config.yaml
n_head: 2
vocab_size: 8192
norm_eps: 1e-05
rope_base: 10000.0
bias: "qkv"
tie_embeddings: false
parallel_block: false
init_std_o: 0.014
schedule: "wsd"
final_lr_fraction: 0.0
batch_tokens: 16384
seq_len: 512
Each number is 128 + 32 x the weight over its row's rms, rounded and kept within 0 to 255. Layers, rows and columns count from 0. The size above them is the row's rms in percent of the matrix's.

# layer 5 attention key, 64x64, rms 0.134, rows 0-63, columns 0-63
size [ 62  68  73  83  76  77  66  86  76  79  80  85  95  99 105  94  90 104 100 121 106 118 112 125 124 117 110 115 116 120 117 115  89 106  98 100 111 107  98 118 104  98 106 106  86  97 106 108  96 101  98 103  85 110  94 100  91 102 103  88 110 105 101  95]
[[162 109 172  81 117  93 187 163 116 176 140  51 147  89 170 133 127 126 125 150 182 108 148 123 122 165 130 131 179 116 160 147 164 145 187 100 170 136 153  93 107 107 103  80 131 135 125 110  98 191 124 131 124 211 112 128 147 107 147 159 183 125 100 113]
 [154  82 157  98 154 181 130 120 114 175 129 132 179 147 146  94 134 155  99  86 132 160 168 114 167 125 169 128 143 156  79 133 133 176 195  51 160 102 132 109  86 145  85  95 138  88 118 169 119 131 117 135 150  95  96 187 150 146 154  60  94 121 106 141]
 [172 136 128  56  95 109  95 120 117 120 157 140  68 110 115 193 141 122  66 111  92  51 148 183 156 150 126 124  85  69 111 145 147 145 123 150 128 140  86 109 146 123 133  89 141 109  87  97 112 116 116 161 132 139 140  88 180 183  98 194 114 101 135 127]
 [ 98  77 116 102 110 126 176 132 104 196 116 143 117 169 157  92 146 100 121 122 142 192 124 112  76 149  54 111 128  91 150 142 143 190 124 142 131 109 115  93 145 144 122 133 152 183 153 106 142 170 148 133 168 187 116 131 110 144  78 199 192 111 144 103]
 [163 148 110 106 128 117 196 163 190 152 179  82  39 141 188  93 130  85 122 134 140 166 104 155 149 170 120 144 108 110 128 140 142  82 177 184 141 116 125 119 109  94  82 103 102 148 167 116 145 147  96  99 122 108 183 107 157 148 114 168 160 115  99 142]
 [ 85 167 147 166  96 141 173 108  95 124 127 141 185 147 140 106 117 147 116  84 175 147 151  93 154 141 133 151 131 115 170 109 156 169 138 163 130 150  80 110  92 127 103 117 127 134 113 194 120 162 115 121 182  87 217 201 108  82 128 159 154 106  75 105]
 [127  81 115 218 121 123 152 143 112  83 140 119 150 151 189  58  83 146 106  90 136 148 127 120 176 106 125 149 173 143 108 150 120 102 124 174 137 129  59 175 133 169 164 145 119 144 105 157 138 153 176 113 112  67 135 181 105 104 165 144  94 153  91 120]
 [157 157 111 148  90  45 121 160 140 103 130 128 136 129  98 159  87 121 139 166  93 107 132 216 192 109 102 105 122 162 133 136 125  17 153 160 135 161 108 123 110 125 166  86  96 138 175  98 143 117 110 116  86 122 126  91 118 174  93 134 110 138 128 126]
 [178 112 128  90 230  76 144  85 106 123 134 100 118 167 155 152 165 109 131 193 114  82 139 164 119 151 128  95 161 175 161 109 149 126 112  79 126  90 155 180 122 103  95 129 139 172 121 102 122 123 130 166 160 171 155  68  83  97 107 125 122 123  98 137]
 [119 100 143 139  71 163 139 142 192 144 125 144 144 106 110 137  98 129 160 103 124 135  52 144 113 142 128 139  99 133  72  97  53 100 151  97 107  34 148 159 137 184 120 143 119 139 156 127 124 153 136 191  82 127  99 160  85 101 118 126  90 132  93 175]
 [167  81 156 187 151 133  88 132 164 164 131 102  98 133 129 116 117 109 175 197 132 101 155 165  92  70 118 161 178 166 161 116 151 186 134 142 134 183 196 101  68 133  84  87  92 102 126 110 142 154 130  94 113 153 166 142 160 126 138 149 163 145 122 140]
 [102 164 132 154 126  92 119  68 103 127 117 138 168 130  61 152 177  90 100  99 112 101 131 125 172 168 157 123 178 141 139 104 144 167 151 171 149 152 171 136 131 139  82  63 121 128 134 196  77 154 127  95 196  96 114 121 173  96 116 111 110 103  72 126]
 [109 133 112 196 160  95 199 142 106  95 158 127 107 128 150 135 140 135  81 100 175 139 150 143 159 169 178 110 131 167 202  82 124 149 171 151 106  83 158 134 156 117 187  76 111 159 114 142 111 116  73 126 103  81 115 119 109 132 107 100 101  87 180 136]
 [116 109 157 177 131 113 125 134 153 180 170 155  84 169 184 109 106 143 137 129  58 144 152 134 160 182 133 115 129 160  78 111 161 139 126 143 214 105 129 195 153 126 142 101 165 111 140  96  89  88 100 129 109  88 132 148 101 150  76 150 147  63 124 152]
 [159 127 141 114 126  91 184  92 112 166  87 138 156 179  71 119 144 100  61 173 116  77  69 116 128 114  99 178  68 134 108  90 118 181 132 103 153 165  61 124 134 141 123 163 142 130 113 176 155 144 134 136 163 150 119 106 133 128  68 135 102 148 159  87]
 [152  93 117 131 100 101 111 124 107 156 152 124 122 118 125 145 124  91 170  63 120  91 142 198 155  62 160 105 160  71  74 103 104 122 138 114 178 107 181 202 174 150 104 134 164 134 122 104  73  87 139 106 126 122 170 102  93  91 122 106 167  95 110 130]
 [155  71 173 101  89 133 151 121  64 144 119 145 140 204  92 118 152  86 120 138  87 102 160  66 199 168 138 133 110 155 158 124 133 102 198 112 155 106 138 110 180 183 101 118 151 164 112 139 118  96 161 166 176 131 128 144 156 146 108  97 139 155 122 110]
 [154 108 105 159 142 103 169 139 130  48 158 156  67  99 129 138 120 152 113  43 156 190 170 137 142 134 151 118 132  59 119 146  68 157 130 184  98 110 120 132  73 133 126 163 141 194  67 106 117 124 138 116 109 152 104 140 137 159 142 145 115  98 116 112]
 [ 98 127 187 105 164 140 149  82  56 136 175 138 110  72 116 147 180  67 146 153  88 174 107 154 101  96  98 179 115 101 126 127 129 104 152 137 110 196 148 140 103 147 152 131 123 130 197 105 178 143 112  77 146 101 148 113  90 138 116 103 137 178 114  99]
 [126 115  79 103 121 167 143 111 117  97 142 144 115  98  82 154  63 171 165 159 116 112 168  97 112 122 150 162 105  87  75 113 149 134 118  99 121 153 147 144  82 137 148 161 137 198 241 175 137 148 103  93 112 128 132 160 121 171 150 100 101  93 133 163]
 [ 89 168  94 112 171 176 149 132 133  83  67 121 162 110 133  95  91 128 138 128 108 122 101  88  84 130  95 130 104 177 126 104 161 180 126 139 108 171  81 104 150  93 193 186 147 119 123 138 130 155  93 188 111 108 142 154 154  90 216 156 145 141 139 119]
 [130 164 155 114 156 133 108  89 132 129 105 173 104 117 175 155 156 181 116 182 100 166 136 161 130 133 160 100 130 119 126  99 116 129 170 146 162 100 101 130 117 136 104 191  94 135 127 130 137  86  75 201 148  72 120  87 137 181 186  46 111  91 101 132]
 [115 117 114 119 112  99 153 109 173 129 141  96 170 146 103 145 122 165 160 134  78 144 132  83 110 178 159 243 121 105  99 129 145  93  97 142 123  94 160 132 145  58 113 119 142  74 122 112 139  91 109 100 115  67 152 190 118 109  68 118 106 133  91 141]
 [155 110 114 182 117 173 108 212 106 110 113 161 105 100  98 126  88  94 130 101 134  98  85  30 148 148 129  55 132 111 141  94 117 128  89 133 136 153 151 132 176  85 136 116 130 157  86 169 150 124 118  81 148 107  71 130  99 115  87 138 144 118 132 175]
 [137 120 157 148 128 175 177 153 162 140 102 141 169 101 176 102  94  77 152 159  89 123 109 112 172 158 134 180 109 117 103 122 150  93  88 159 100 110 147  72  57 189  86 159 142 114 120  90 147 115 152 123 146 146  75 106 161  81  93  99  74 134  90 120]
 [170 121  88 103 104 105 153 130 134 116  93 103 115 144 152 149  76 102 146  56  68 170 124 138 161 177 119 187 161 151 176  64  81 166 152 142  93 114  73 154 136 176 112 128 129 101 102 135 140 138  91 139 114 164 142 133  90 202 161 165 139 126 122 112]
 [117 107 137 139 134 158  72 125 114 165  80 110 112 138 115  98 135 159 111 123 102 154 100 138 203 169 108 103 180  90 162  66 169 160 118 131  92 108 133 129  65  98 173  71 153  58 123 148 161 150 163 163  83 119 133 114 102 136 145 132 191 116  89 115]
 [185 115 113 123  59  88 102 166  95 171 134  69 143 139 154 140 159 158 116 166  62 163 133 126  74 114 107 104 122 118 135 160  85 196 130 124 171  65 106 144 103 129 131 154 121  96 150 176 164 147 115  83 108 125 122 128 188  84 106  94 103 116 130 103]
 [123  90 143 100  72 131 159 113  75  74 134 124 132  73 132 155 158 142 129 160 129 122 128 132 132 162 100 122 141  60 124 114  95 197 174 130  67 116 113  71 164 104 131 149 134 124 115 165  79 118 158 177  99  86  70 137  46 138 140 161 122 132 114 153]
 [ 83 148 148 132 142  88 169 110  84 141 155 168 173 134 148 171  82 173 176 124 160 160  65  95 188 138 130  55 148 140  85 107 151 126 127 125  87 101 120 174  87 120 161 191 156 114  84 126  72 135 133 133 156 136 119 110 103 113 116  75 121 134 110  92]
 [153 123  94 161 216 100 116 144 110  95  90 151 132 129  97 102 117 135 152 122 109 151 173  91 142  83  48  60 118 145 121 140  98 190 132 150 108 106 147 120 134  85  51 162 127  98 177 134  92  66 158 122 102 138 148 161  99 129 121 108 120 138 108 155]
 [ 96 110 151 142 123 110 127  74 138 123  79 113  94 145  60 110 193 109 110 102  90 152 147 117 108 144 154 124 117 120 162 122 107  91  81  97 134 131 169 166  45 136 119 174 115 172  87 198  77  96  89  96 103 148 143 121  82 111 141 104 156  87 152 105]
 [143 117 166 101 124  75 161 156  78 122  96 160 114 127 159  67 113 117 130  59 150 137 139 151  63 156 168 133 141 161 139 166  77 154 142 140 163  92  97  91 103 124 203 152  84  98 150 163 152 108  98 158 137  73 121 144  83 126 149 153  98 136 180 128]
 [ 52 178 115  66 106 102 128 104 160 127 178 120  78 139 107 143  43 138 171 154 100 139 149 113 199 177 123 172 171 117 149 188  93 119 127 161 131 102 109 121 104 118 148 158  92  68 122 151 149 133  99 147 143  74 133 130 128 133 136 152 146 118 161 126]
 [112 138 133 109 134  79 146 122 121 145 139 157 110 161  93 100 113 135 136  84 163 143 183  56 114 160 166 126 155 154 155 131  85 105 143 162 106  80 117 113  82 152 165 150  67  95 176 184 160 148  73 180 155  79 128 128 106 107 193 164  98 144 129  94]
 [ 72 144 137 107  80 153 152  90 181 118 176 126 113 118  78 154 103 137 154 175  94 114 136 119 185 149  27 174 148 117 127 167 145 115 130 158 169 111 139 165 156 138 129 154 112  67 153  61 125 161  94 166 138 101 109 145 104 101 116 124  99 118 143  88]
 [133 178 135 140 124 157  92 174  58 128 117 171 134 112  89 115 134 143 113 126  67 180 145 118  76 193 136 111 109 156 161 110 111 112 108 108 126 127 123  76  33 166 159  84 123 164 163 161 150 115 147 169 159 148 122 138  76 164 163 135 133 109 154 157]
 [150 156 111 115 144 144 113 123 114 204 136 149 172 153  81 116 112 102 121 121 109 121 156  84 108 109 150  29  60 167 137  70  94 141 108 141 127 126 190  96 105 189  81 147 152 165 155 166 110 153 133 112  98 145 120  96 141  97 147 104 141 119  85  92]
 [138  90  74 124 118 156  92 140  65  79 104 126 120 123 143 154 175 110 131 151 130 154 108 139 144  98 126  88 159 143 161 111 129 169 128  64 167 162 159 158  91 179 161 172 125 138 112 133  82 168 151  95 133 153 107 111 119 130 205 158 178 149  44 127]
 [ 95 119  89 193 129 155 122 100 104 160 169  90 140 158   0 117 123 134 146 144 141 120 156 153 126 128  80  79  82 145 123 109 139  90 183  86 144 132 145 167 128 158  80 119 116 101 177  93 117 128 124 136 134 157 157 109 104  73 117 133 166 139 117 135]
 [107 142 120 125 136 124 115  77 127 106  54  63 111 141 186 150  91 115 131 102 157  95 133 144 159 126 131 144 123 114 137 172 133 150 113 105  15 144 137 155 169 130 140 158 151 158  42 145 111 127 119 108  69 116 129 128 167 116 112 135 134 111 151  56]
 [105 129 156 158 142 134 126 155 100  94 100 145 140 138 158  64 149 156 127 109 167  94 164 106  80 157 149 116 123 109 139 191  82 141 159  92 161  82 140  94 129 120 134 116 132 129  77 183 115 111  65 194 135 126 179  96 133 172 138 115  56  65 148 152]
 [134  62 163  92 107 138 118 127 180  98 112 149 111 117 170  90 128 156 163  92 144 125 112 170 145 103  86 116 126 132 154 156  57 116 172 113 135 110 136 128 150 124 133  83  65 206 136 129 136 107 110 117 147 115 147 137 132 197  91 127  54  78 156 183]
 [122 135 180  94 137 170 122 125 107 189 142  88 147 140 131 182 118 106 178 136 114 190 169 107 204 100 107 124 131  93 150 141 115 120 171 136 155 126 164 126 137 115  64 130 104 132  72  98 109  76 124 150 128 160  87 211 134  90 126 116 141  91  78 141]
 [141 156  89 189 149  98 136 129 130 155 117 149  70 152 125 126  63 108 151  71 154 102  76 100  32 116 107  83  91 153 166 131 108 145 126 115 122 193 106 103 154 126 135 118  85 151 107  96 119 136  90 108 107 149 156  81 133  90  92 152 103 161  94 159]
 [129 207 102 109  90 173  98 159 104  71  88 139 162 150 102  61 140 135 154 107  65 164 170 140 106 129 148 174 110 109 183  73  97 153 129  93 129 167 172 142 125 147 119 137  95 164 144 142 100 118 185 168 125 146 149 107 135 109 127 171 130 149  76 117]
 [ 80 135 128 132  90 163 120  87 126 134  84 120 163 136 145 152 101  75 178 151  81 129 110 156 107 133 117  83 108 181 161 142 119 184  56 147  65 157  58 102 149  73 115 187  65 130 124 131 112 126 128 107 135 118 103 107 117 106 104 180 126 119 128 166]
 [153 193 162 173 121 138 119 193  88 119 131 173  75 129 127 130 140 124 153  92  96 185 154 115  78 157 145 123 163 139 124 106 110 149 104 171 183 119 113  93  99  93 172 107  56 139 150 136 141 165 148 128 169 132  69 137 118 108 179 117  86  81 161 142]
 [172 140 163  91 145 147 165 109 133 177 108 113 125 156 116 117 108 109 211 198  91 110 125 126 104 100 144 142 142 147 161 126 106 109  77 148 116  77 166  98 151 155  85 117  96 138 187 156 127 164 101  74 185 171 158 129  85 135 159 163 177 125  97 156]
 [ 76 161 152 134  69  91 181 145 115 130 117 156  80  79 170  88 113 158 117  84 189 170 165 112 127 164 166  74 125 132 100 184 103  84 100 143 118 110 140 122  72 114 138 115 121  93 108 136 164 129 148 166 132 132 153 148 107 201 106 172  93 111 110 147]
 [ 83 115 144 118 134  90 136 137 159 121 147 104 159 166 123 121  54 152 190 130 176 178 141  91 109 169 170 101 183 129 166 101 121  86 132 126 104 107 139 142  96  73 199 152 132 126 132 175 152 170 129 167 131 112 178 146 116 168 126 120 136 105 207 120]
 [162 107 104 128  94 205  95  64  35 118 133 117 140 145 168 126 125 166 111 108 141 151 122 103  90  67 166 122 108 118  96 109 155 201 126 122  77 115 136 120  99  94 139 115 100 129 144 171 109 157 103 131  59 133 120  89 112 109 126 145 136 128 129  61]
 [173 163  82 113 173 117 169 111 160  72 132 135  78 182 131  84 148 133 116 139 112 135 185 116 154 106 161 170 116 105  93 158 119 132 123 179 103  64 138  86 113  78  75 191 122 153 119  96 104 124 143  87 126  70 147 111 148 105 141 129 122  71 159 153]
 [134 176 142 154 104 135 150 130  85 176 115 132 179 136  51 130 102 101 115 179 142 148 124 162 117  99  84  80 127 101 154  89 131 114 110 109  82 133 171 185 131 162  83 137 129 158 174 137  70 155 135  82 144 192 100 121 126  58 108 147 142 168 113 153]
 [126 144 172 176 142 141 120 149 119 150  99  76 124 110 121 157 138  93 127 106 137 117 134 154 179 143 154 118 129 153 101 128 177 136 119 162 138 131 131 176 194 158 111 103 174 131 121 117  95 176 145  39  70 190 162 141 114  89  54 113 193 113 107 124]
 [103 202 113 119  57 105 108 122  98  87  98 111 172 145 138 166 148 124 180 170 145 110  92 152 105 145 145 128  72 101 147 100 147 139 162 149 120 193 159 147 174 134  56 125 131 180 163 128  77  85 163 117 117 140 102 141 117 128  88 155 172 133 152  92]
 [140 166 118  84 138 160 151 139 101 156 144 149 105  69  82 124 213 116 100  83 139 151 152 118 172 138 162 102 142 160 126 137 105 150 132 133 146 110 153 132  98 134 132 149  76 115 102  92 116 103 108 186  71 186 130 170  83 106 199 107 118  93 193 143]
 [150 144 135 111 109 145 159 108 137 144 159 179 138 154 155 141 101 130 100 135 149 190 110 119 206 173 144 142 179 103 121 150 123  81 198 205  93 155 155  58 102  93  93 129 147  98 101 139  90  96  84  92  97 135 121 120 163  96 117 130 121 114 117 181]
 [104 228 195 114 128  95 120 139  96 180  97 102 107 121 101 167 131 141 117 122  84 124 146 117 183 136 138 172 188 154 141 114 160 117 117 167 126  99 152 147 113 130  91 109 101 110 133 126 163 174  97 137 196  57 108 140 146 115 159  97 119 132  69 145]
 [134 155 162 162 120 166  98 153 150 132 147 109 151 143 148  84 116 146 153  72 166 149 181  49 114 128  92  90 151 174  97 120 107  78  97 154 131 115 180 104 122 134 113 142  60 127 129 113 133 106 146 100 115  71 103 136  65  41 158 155 162 124 134 134]
 [131 125 118 171 101 192 125 217 153 118 205 130 176  97 192 138 125 120 164 122 167 119 111 126  92 100  98 169 157 139 129 126 160 135 173 106  94 140 148  97 124 114 139 154 108 113 122 122 108 166 189 171 174 118 142 166  98 134 148  98  99 113  60 152]
 [ 56 163 132 140 175 117 107 135  95 101 156 135 106  92 106 114 112 179 135 159 137 188 131  93 125 172 138 125 130 131 179 215 139  98 160 126 114  90  98 111  71 128 153 121  87  87 187 190 144 125 119 125 148 106 185 158 138 131 154 169 135 127  97  88]
 [116 122 110 168 125 126 112 140 137 119 120 111 154 106 141 113  70 132 112 156 137 108 188  79 195 136 150 128 134 129  82 136 185 179 129  85 163 144 113 162 150  74 125  43 123  68  91  99 179 141  92  95 134 150 106  94 174  86  94 138 135  79 110 146]
 [125 104  64 154 162 127 103 170 120 186  90  69 136  85 147  99 106 186 120 177 117 139 126 151  93  96 139 100 118  95 107  86 149 108  94  42 115 196 113 128  77 121  84  83 126 132 147 119 102 166 112 165 158 159 139 170 103 122 111 144 152 107 143 125]]